Weights of a small GPT-style language model, trained from scratch on English Wikipedia.
Size: 8 layers, 8 heads of 32 (4 for keys and values), MLP 704 SwiGLU, vocabulary 1024, 6.45M parameters.
Each number is 500 + 40 x the weight over the matrix's rms, rounded and kept within 0 to 999. Layers, rows and columns count from 0. Numbers have three digits each.

# down: layer 3 MLP down (transposed), 704x256, rms 0.126, rows 5-35, columns 128-191
# gate: layer 3 MLP gate, 704x256, rms 0.139, rows 6-36, columns 128-191
# up: layer 3 MLP up, 704x256, rms 0.141, rows 6-36, columns 128-191
down5:485476494431494566477485563524538450469460521478527452555514478448478490533464539484532526429512495505499512505532462510445533446563521525496498542521482479495523542482582492467503512502579440
gate6:519439508491483492470580496515473503551472567512464500552547504472484488492540466445489486538446594458515460505475411560520578506492538527512501463465511467484456521654473454486470425490508500
up6:452428454583448529543527498461500502472413430476535489532527553419484536464484487539540514545497523537442488533506467511513467500567502479530503445475412495510575526518502442496558514546475484
down6:459511555477498537493462513484532505553576483615544595580496579524435508578555495591448429476490468505561454441553588490523480426477513518507481415457491514513557561535483469438528548481448487
gate7:544495449541501486518500487537453498460575485469457490467492477526515463476467503481417504548504496511492464502429519489531458521489516505518531555512402528446530464488532485524587529376493510
up7:518456533501534456549542464478491555508515505577479499475554551456504555492493514466440492555468469502517422484489477498456537505473500516422467507461423515499496489505578517496480511456578439
down7:492420469403527507502517488434477437505455519542475482530551443489487504480563486541383466519455463499489453518469506509521455479539465459431509522513431454469534470485519555494479476459496544
gate8:527507540472465511472526483500520520430471476564562441500450543506451433595492558516596534467479469568518555570494528465521497467399503479481468472543418443545522469436510531449465489398468472
up8:475526466558496440477505504498446548564468539402558495532470485479423485511597489496524480381482540565485512465443534491432478452524496475559491448477494510486435468506499502403518495467504500
down8:494559479602577498506508465467404599554461533527443451503526465459499490493493516508473453527528525549494500421522532487445448487532505457572543514507482525446548455524513483480491498621490536
gate9:489499535453484456505490498473535479476467521544497483510535582525524569499544500507482583516436482463552471505516545488489562549478514461478533517447471521501557459485479468437509459486472512
up9:511519488489476486450510520591452523488518543437463470532504471449492490485458544568510508506495485530453492470509398513522511439498479487512469517514503486436482521536471506507491447573515485
down9:438518523544459438477439503401539533445488544473545527521486503469536471509492501538477565503460475520535507498489490472499458487525527451437517503462532520555553501452518518490513485472505524
gate10:531496501578477481534572514546494540554564528417469504488475517449510383474450515509417508492520516479559506459485492538451538547537467526612437513489483536454531475440503473458529555537494442
up10:519425505458491484502498554481511551494518530517505423483536562461488510444496487536469503479491471454538469462517566510475479531498456478496470488568507488408508544511537552500484519502507507
down10:460439528558526526549479510534519540465482512546511487464467544474478500524595447470494584523513545464452386473528551490509509528488492614433561534464443524465516511481514478479433483537455535
gate11:500458489503451521533420511530546546546535438571521495526473492527387495402528533445525458576589557507547463482524478528537462539478463506496427502511524523539487522516469462484515500398507480
up11:459520475487574469503512478490453435538464545562370555495521469541503524516550497483477479514473511476472482470452434544422499531521461514460456465448590505505502456476529522460452477448471517
down11:496452498540488420478490423504460491493541475510565487532478587539522551492437434459509482516533426482600444442487538446519518552541547448517544525555539482589479488477532487513465541501507474
gate12:482482469533469541470465476506473570490525548514598493525565501502466576550527509480563527477468504482485546478551430603445449461518477473484505521499502516426500485485479516491493492510512481
up12:542517496495526535528441506424544424480500517465490416528484461546477492448569488471517550497479455491530489555434506520536535505458486563583491480434507506540491538512521456539521512463463504
down12:488451454523524447486493505500512521562476506444515436566486569578502489502536498437469558564511467532462487445560520483447553515536521526496485530496488507489555501446567518471494560514379555
gate13:485483529604489475507508550469527474484497559470610445507521506492508490528439470432539639529483430502487510436546462511543506481454466490505508564517501540511586511413470452511503420516569487
up13:551471479511473567444431448508484444390413479552482479570483424553497571552470506476492523512502544489502493498482518523521444538499508586515492532503457503444537509556518582512496514489474522
down13:546507448438474491460516504553507500485482461521516551486517446462543565516583481518506546494444528484466465497435556501478534523479483481532500486408523427480526462513544556497511501464516565
gate14:539520519548453542500484516538541524489491469467565479492507520527554558541511417539504569562571499505489488499426516519480480488487450452501455418510409468515550552572442430529487501520464459
up14:503519465551492512493507555465620496521609414575509461491528498536553535517496513532550624492539508445503521529500580547559494523461521504427497520468497451441444482536465521506445482530478455
down14:441561587509509562472520450471539469529398453479528481559520490544467544509488492453438530493524537481510509599513490489554522459440532482459412577397507484460578484456470475530487547474402428
gate15:493572453551424490603541513530485467494520425457409562468550498474412452467503471530546592529460473470529538487511456508485592549525536505511465435480476490454477534575502542438515572534489466
up15:514545494459480514513556468512502490579557448497507449525518430556484450405468467515461470531566488608456541561412545508488521573419523497440550554613458496434425485572542511490471451477506510
down15:543544477469467491431427452410518503424496533472454502515523516454556462490512518467504487528545532521431485537493448557440532557567548534517497541418473494484446505507474464453633567504564532
gate16:478534620495507540483603513465498516547460587540533588541608542477529554484461471497520498450497530549538525528485504492434595400587447491494531417455558424519459501540569499497427532558535537
up16:527349562573501561580498491586481535446490575455499490512584369419512494508466585460476414471480592464484426468572399458452490583540617390503454440349545578419554443356548569468427515338475623
down16:482472516447479581482561522501441577533512524669544548492457500491493481481486466484488469457518501459459476433520541459411590499560563542530495492534490556505480462468517471511490456436523528
gate17:520409471537537541452572542486565448460509449473506448505458437516458510509519482513487561544457520550502442408559515468436475454426482571517524522417483598537518529486528574478527592485557491
up17:513404424479476550487519518468513533455448530535517451516521554573484508515428533424508452533548455515483563472517553532542450538566526460503426524472525545550408494506539532616469498493512485
down17:439460482544494442434430445517462456496572500418485506548472417484532491486474491513488507500521528400519434505520472371541519544562491479575455507530540513505456421425562446501555449529476522
gate18:531527534502462486538514513568500508508523449470483507522508521540498463456549509562465505498506475529577495459495547531547518436544523509571476523475441405485489513440511521520513499429533505
up18:497484484394445474545530408577496414526523484553492521450512466504452496513527508478471599530504517507438447425553500524512514521447406511548530536505545509452534536500494489549495473473472526
down18:500448464428483586489450547427491470568552426554505484520495541517516517500532437525417520448488515551441458531502516507469528497456511598486512516579554520484508473566553492519524506512436472
gate19:577532456445560501427532468441536557430438475526504499444476514495519481459502458504528461561485468522486486484496483568534445527443519477452516498480558528529467510551384478539516416512513479
up19:500487492527491522497570539502448510520532572529464482435530524518539443449511547507509446490505450448458464491468579429481514561484511471509449538520514507544501608482551485455457480461512469
down19:526488541497525531502455437494506438525447558493507448486461519434537539519501487477547547536527454419430519405467505516546518519459546510461538497537492500501490552499475425544447452384525467
gate20:511481488523493583463521495500513490548434421497486440468505507472454500473550484511466555503480531529483497499471469464479499461501533524492456460487517493503496488562426527530556533468529519
up20:477490520525427521444528458502473510463547410551558519568452494433452431524503436514513510464563591427519509445448506476495525502510585469472521575509545406463538513470545533506495545445500481
down20:531450383506553539506516533453473521528530534429468508518430494461499546507506479498523550462497521438538489498466522515485499462483548550467482463483425434487515470508486506384559461492475513
gate21:480513512518447462450523448485457445565500508494495422541504590526432431576527559532447528490480542530561505491485559483488516460500454549519506540537501450530494476435514474428526454433516473
up21:418533507411511473442449486545513483532494499545471511503471438453534470490505518470461430453487478470459490522516503444443478459521516534512538497506547500510469493454505530508514491475562527
down21:523509418461491574505517495568469484527486517547477486493466473486493472517497442604549470546517479514506459477509452527476462539523552527481517548555499514512489477516501511520521475484538526
gate22:543507523438478505453476543509474523459481529440519521586519489564455505512525564484455489497490473476457474509469508507528418466487539501489507420571512563459524494463522535456522518530498518
up22:510565468429536504397528453518517456511543427484570517549529535561440485511494421506531532496536449504502491477500501558527431441468505498489490484557490552480549470517432551533460493511466484
down22:435472542566554505464527560530525530434518529518464486476477568533526471491506604514421489512440509483581462468468443546505460484483503512518535585487519537475501481476446506492459528490557478
gate23:501496436563527515502524490379492553469451464498464454548525422455483509527488513534521437547416471521551507424487534539517530513527494475552470501528549439475511557538505499512479482482567484
up23:520482417504477540443565535447525490502488541459515463469514415512522501529496489523492471562515520552546562393420507574496552470500524464523568483517554518544496518516487450500456496498516485
down23:505545459459441456473494466523564480457504546535473479558485458515479527519571476523477433513459520513488473537505533520526510438515483486455465531490477520539477447502473499487536543510498475
gate24:524472524409506404496508410572498508460466480537470483506533510562551450455522470449592514450486480456530530461571495426523518394532467460547455468539485506536516502578494499506517462432478520
up24:474477517484490530526398550461554480493494576469493500496560432575504504515452541416540497618491560552510410518508541586485515500564481524448569608451538502449527514506450480463474484493431525
down24:444447511552556457497580495533525420435469575501466419424514533512461448473530455441524479467524469485488534518480564518463486484465542502518504487515491507496468505467411553547472506530507435
gate25:541533467531521516484469521500459556470527388552485515435395475486548472523469506521494530517522446514473472500443519527515466508470536516487503452485497488521481445476548518539569540479495446
up25:466460499450549470472436531546505476540512423531489522460442518508517483512482474467526532468484548473455515519491560567485478499510485475513510538494530495514513465477550561496524513501495468
down25:549505528482528454515539504479511610532437515515494557568467492540510392488543498476491534549451476594536501491537541441532450530438476490555500458494569454451457486447501562566472467436436535
gate26:458432458480553477465449514575544528481482493519538488451482460486473435601505441539501474450546459449553495521432488538475555435523498514562452533546444516454543469499503434537529515396536506
up26:535499486539469520531410488445471486438515502517521495488544546502512509518482476528531464542523606473520479392550559471560470520514517539505507645481520472499509485464490521497490404504437504
down26:452437515516540516535498471516482487454490455521568483496491543567541541438496469471545538554452582551533435564477541497533580514477590500547554528389528529481549505559576447514473470528515561
gate27:542556505541417456497516523513518588447495532496546487427471472497470491537505443472527572417502485521543494468492480527537520531450553558503472486491473460501531505503524462578521520514544510
up27:519478517419551506452476513506567519462423451516535498533463531447442491446467530486458511565556461516471513422525469519482470512509561456409500430467519477470474535509510497482491448494513513
down27:468539471403496539472475482544507523485478571570505493526552512516492520428458400433421511500562504452516407515551516522459465546493498500513528478505554462509491504549468542488446545497469478
gate28:489465423457445447453535519474512439497507521481506567588513509515426498458564471558475522496473488530446501464547483564491524563516482529531541448473555425491547501437518437536517524513517455
up28:515450521599440459504473484454488501526522467502506472496479538551513538557519507540497452394511524453483483440476490472516523456548491485415494537534559470506432486527462488509517441438550543
down28:589413548529491498517539560521482533546564572518457496523514546482495495480449467515579513556536452513600572559395455452545526507485522475528495467488537518519553535514522543546447451453540492
gate29:478457530472549454585500467414581535479402495530510475547548492585511460499592487533493486474470523487525544511556486386485501481456496581452452595556506549474529432525476564493548521448597556
up29:514519539440483480534530455517487476548529480446487506523637498460490460496507516527523476493431522440530464551449469561510509489444490513504426561532479512496539501483520442443484527542568501
down29:552539543496493551479495526436531442507456541620483525528556523499452610524483508518465490481495481492415460481444454476511436546524495512573513467452470520555518497573443542526477465451432496
gate30:597496474524514494518504482494507510534534504466514486465522493531511476510525489489518497473498507501493520522466503516505484397517508497463599587473538572520463516422514458486458582516456442
up30:550583453487493560544457459488457547500469482469575482458529510459500507382507441470552535441502503509521478489492487475541562454499470498518493502545525473527506467480466556442442521475513489
down30:386493440506531466560528504487520482457503513469501430513494526434450482479515510431553529431479543538445520435486493517463521528491466534465427515497502563493490543474478509491522554542516467
gate31:450435503536579514540530566466595507571464517483499517490502498539448461514519460488472480544526515591533494437490451500483419492516466528523454451507501562490434559518495506536511558544537487
up31:437462562517474505506549525494491493508543468492459434557481478498446490543566457532493466540518515498517464483547532498487503449486473405532482486527497517430472553502468503542497472427523484
down31:476508535523554461517516474478496470500442491430509538482510520485484539451467430541517496601525478478531449534511558506480560534559510482442485449507547423461501430463517493538415527518485508
gate32:426445439501448507547551385530473563504582441546511506476552490574517512502532552569438558500516486526525491552461473481458534485441509459596407448562502546566482499518540449506536550496489485
up32:500528506530532519471514494442462452462534430409511519488517401497460572483456495534533560474457522492551411566503434485507481538526511440511489512533531582544468474578519536546547516489451536
down32:517491504474456435490549506493468513457569497426444491563456508456533502479546498578558476542470520545516494476476496448467455519540503446531490528463566499504509477530479531539470516448522553
gate33:470508525484494488531525533462480523499476474508470505503448503511510440420496501467472511474499493553504522528527479501505533515467459517511639478456536524498598525469510470458504512494525504
up33:464417473460513435442511550509524472542426558479450437513535593512525499540512566503482571478515501503468465480546464542483503491476484486498466545514479477482532565448368479528417489541541517
down33:499468459514482404501509533555506549505521480446507451468524438516446580506547457471469474477520497565419485512518492494472483480475445473493486513501490490486563495560494419541480457454449494
gate34:508517536463532519574506487517512449483472521541516540544535511486486506489587502509461490512511489518522541499553496487524504486487541470486492503498508474519452485441517517513498463495568523
up34:520453509507505496517455450523450502535481595507450488460524475527462538506445481553459512500481467560475484528518502476509518536496514455449514491458449529546488522553498489483528483447461423
down34:479470484454503504451496543557520426438476473432482535443512536482487531502539498499517512547502417501443521520471499521617490537505538488509538435474449482496490550593557467470527561530436516
gate35:491475515429458473478409437495495577527474487516501507492511473492489519478408498488482474526509471493503505472463492496404521569482481527484524536479540512534500445582412586456473468438509541
up35:535541503508518536535551485511576541496492522543508539470413434465526559495486523524443431465508459530553509524477485493562549535594587476494489478438515456516483436516502479487495533530474543
down35:487494493514595531557478508533468471524514469526460541446555521526420517435431486516512504497509486494503482454552517468526477512501446584482534401545535535470533508551472533514476502403483494
gate36:491484470484507522476505549427454562473521475494500476441595459511492430503501477496498458519482521542440521556492471467556548466406531483522504464470570524514447422488512536505551464417495577
up36:449582512553464502509415491532584435527455438525480446505527499495487476447496501442539589463539451497562571453497551554524523506529467491503471523461456460507471472524499568506519492518441540